{
  "n_layer": 11,
  "d_model": 448,
  "n_head": 21,
  "n_kv_head": 7,
  "head_dim": 32,
  "d_mlp": 1792,
  "vocab_size": 4096,
  "activation": "tanh_gelu",
  "norm": "layernorm",
  "norm_place": "pre",
  "norm_eps": 1e-05,
  "positions": "learned",
  "qk_norm": false,
  "attn_scale": 0.177,
  "bias": "all",
  "tie_embeddings": true,
  "parallel_block": false,
  "init": "normal",
  "init_std_qkv": 0.0315,
  "init_std_o": 0.00548,
  "init_std_up": 0.0315,
  "init_std_down": 0.00335,
  "optimizer": "soap_variant",
  "lr": 0.00221,
  "lr_mult_up": 1.48,
  "beta1": 0.95,
  "beta2": 0.99,
  "lr_head": 0.00342,
  "grad_clip": 1.0,
  "warmup_steps": 200,
  "schedule": "cos",
  "final_lr_fraction": 0.1,
  "batch_tokens": 65536,
  "seq_len": 2048,
  "doc_mask": true,
  "train_tokens": 321800000,
  "steps": 4911,
  "dataset": "wikipedia_en"
}
Each number is 128 + 24 x the weight over its row's rms, rounded and kept within 0 to 255. Layers, rows and columns count from 0. Numbers have three digits each. The size before them is the row's rms in percent of the matrix's.

# up: layer 4 MLP up, 1792x448, rms 0.111, rows 1767-1786, columns 192-255
# down: layer 4 MLP down (transposed), 1792x448, rms 0.0718, rows 1767-1786, columns 192-255
up1767 104:112151137151152122129147159077104144138145104123142060120096141167117131153129121120104125115133141136148112148143101134122119123142142153090151147133148173126133116080118170144140125114123113
down1767 101:176110155048118121157138108136160131124135100093142132158154118168116123149132080155109144094154113131148073108147133151155147135166112113154077122124159093128110115156118098122151125143140154
up1768 098:176128125137119155139113108147131119153157113120147110118174167132145132099115182097107123103126086154120130141120162108155130063104125121138087077148107125150160110138181118118165096102116098
down1768 096:172131132082156138150112120145139097106131124096082148138120136093130089126106124144121132133123107101118137125144171135116120145136117140104136140149114128145130136138130140114179138089147082
up1769 104:107121161169150111096117082137132141162164130132160197105122114158129133169159149128109128133110135133133119152190078147173109112131137111119162128133122130120128133105127101116135126119110123
down1769 102:134158107127170109113140157145166105132126112117095120135168183150083127165125116135141170124124131153100130134162123116154117140156113118088124127111175117136123093128122139116159147148111132
up1770 090:113137114093150121101078093104142116148112131050139090140098180082117129141167093123128096102133081135082108146122127151104136138144106131113147140151141130137108144115135099113131150123075139
down1770 101:091139135125114124097104160119086117161148127111132130081133100146152105093124146141131089157137175166128149173118123116144116145151144146106110112147129098160171124139074137112146132143157141
up1771 104:113091113121075104097125106097096171151140111134096077128124121115116105161095114128146147116100157157131125136130142110127124129124143153135114202171119151179120100100148088156151148120128123
down1771 104:113135119133125157087119126112135130136148138118116134139131135147161119120111119130183057137107114118174115115135122149124122070100098133121120139131121137133138128132160110141106130127121111
up1772 096:069153131132071117124153107127130095147127130146121140136078122153147157153114157136141161079108158137115159137127155135199104104156135087154130107127130120082127119155125126136148113108076160
down1772 093:122107141136166168152115136143161108122134109107152192131130122133150176148151106153097120146143151150158162113088099097153140153093155111105117139090145093178114146166060137132137100111113101
up1773 111:135111125164123151104123149088144094100140137099138138136131127079121147115187124110092150134066101141158107162100111137135152070161156131164130093117102084127126129141108118146148134095113146
down1773 114:092142156155133123101120138106135190131141157160101119139097136117153106143149119136102127133113128103143123137117121067138128068146150141136141121137102122115099135152118134147088148143117106
up1774 101:139140129167151158112173143177142115136127165133120164106099101119132088133151134143151119132107125121115154143135143160153113108118098089073148124138152140110155101110141166141109092123156120
down1774 103:146160115108154104123171120129119150152105152148110188165151150166150153110142131145155161131126133064162125075170151106114137103115058133149146187139151177098161096108140123135140098150147149
up1775 122:114156141129110108133138096125112116127163081127101151124117136094131118119127115119125128152158111132126115122125140108111103094125123109124076144173125130102094077094111137125111118114132112
down1775 108:163180100113103137160100170100109085124139128141143134092122106145112125115120137112144105145160142104140170098111172147178104143135137134154104150136097131139099163099152180108128137130111116
up1776 095:148110139119142131118133126079097128117116207085122099106173075102087143099137135150114135118160130209130114170125152163125137116088122106156138123139188142176108193109182140119175087154120121
down1776 100:105121149133170145134105168126086076096191154123142116156123123121156098144074153121158147101179120152111111167167123159128146112140132118134118165114157116158121173133140148165111133142167153
up1777 106:134101101114082116138151140144148180124168178156167138094106164139170117153135116099153130083057114114140132131091146113110104152098132112142154125136094120139152168153139064128140090124086107
down1777 103:121171136139150105110131135162125132112135136100153104146146108107163152181114108167140131156143144120141143145107148116109137072144158149132145141135093134149118157124110151115142117110156136
up1778 099:137121118140121131063124161142065115140110139143147102129098099159149134099120140122140115152100140128128099122144123117130177147118129208125108109138156139167127097149128111100110096149181118
down1778 099:145122143155198136132116105107165090168126159127111094102158101137063152177129113134137143107169123100144137171127166100157115130154149134138107152112131123119187118117140089128166112150174158
up1779 106:138129118158118158091146120118129099133136171100112154145167174114104106130108153096110158133129141070123112106130077108134112114114070131136102111153129130141124121136135090081167115119101197
down1779 111:112154188111115139138159117162106145100115135125131138113122123123106123106090146088110110118183129159140149117107077140111215160151141138131109101166143133113139117134116149138067156157080095
up1780 099:108112105121122090136132152160107135116124148144119104103185127137159104111128177154130162106129144154109162133122109124160142155122124100134095091117127156147147151112114166103132132164121185
down1780 099:123139170140099099174155128159082102110136062123148157123107135112152127132099138139124146165163125141165096153111174154120106113161153148066136129119134192096119148101105138128104131151129118
up1781 101:158119099102181146090144093168073142099190111126115126155141108136150178139106166129129104154117089140128130135131143157149124153132143144134099161126127109117150105129155087105108110134157104
down1781 099:121161164132147135142174139181093150105087115105142121148138115100100146135086146125110128100160143122137117108182163094119151130056108120140137111124114102091173105120109128085073130123119085
up1782 094:149094126139155104117136151173129100115125137110107130130160064119130193131118089127148112102151093094150121109163069154135139139160112103156140122157136196110118165149126126137085097161142129
down1782 093:147137119156121122093129151116153093107105136123109139145117102129104123145137095116125065159165107134135146084138115088166146162141144144172162109144134121111108095099152119154123162133108130
up1783 100:118139128130135141132124126125148146191157146154089172124138154125123098103132190183094108098097150157169106107115109139120125132117121179092096118134102143112120154144148100170135147131070101
down1783 105:144115141175135134120129128104121169109155139127113134136145171130158169124166140112140153156176114096106095161171189155109138136116118154163147142118100130117082149125135109095145141143121133
up1784 105:119068182113136137133142097121156142125087095140137141109118085128141136135135105125101144116144128089137178157129160140080087150142147129110135125125138113077150121100130142132107120147069153
down1784 099:154090126125100141163126080132146089184132115131125158120127146096138148159158124128114096113184122145140155135135143136084075203117146134115111136079143142099131117118134141143075178106084126
up1785 105:070102118113129124154150109125149124137112148146170111107130141163132146118121172175168110135116141126132159111158099127093169117140156119083114120127172129130122084147143090118133148118102157
down1785 113:130113109123133128122141138110142167099145113130101120145130113080147133112145134139130116129176123166140077193154122110172117158125106132121131169153112111116137142157145129099168171169104219
up1786 097:128142156159117106109080123126110136071130139110092069134107121083139133081134123133154176139082155127142167181134158128132132078123141186110115104110127131141127169159096133163168145130131130
down1786 099:140111117095171131113127131147126190152171172130140170116160143112127121174120128172155122137136145171208131139131153155117165101135119096114121137118111125161139139148093137110126144138157115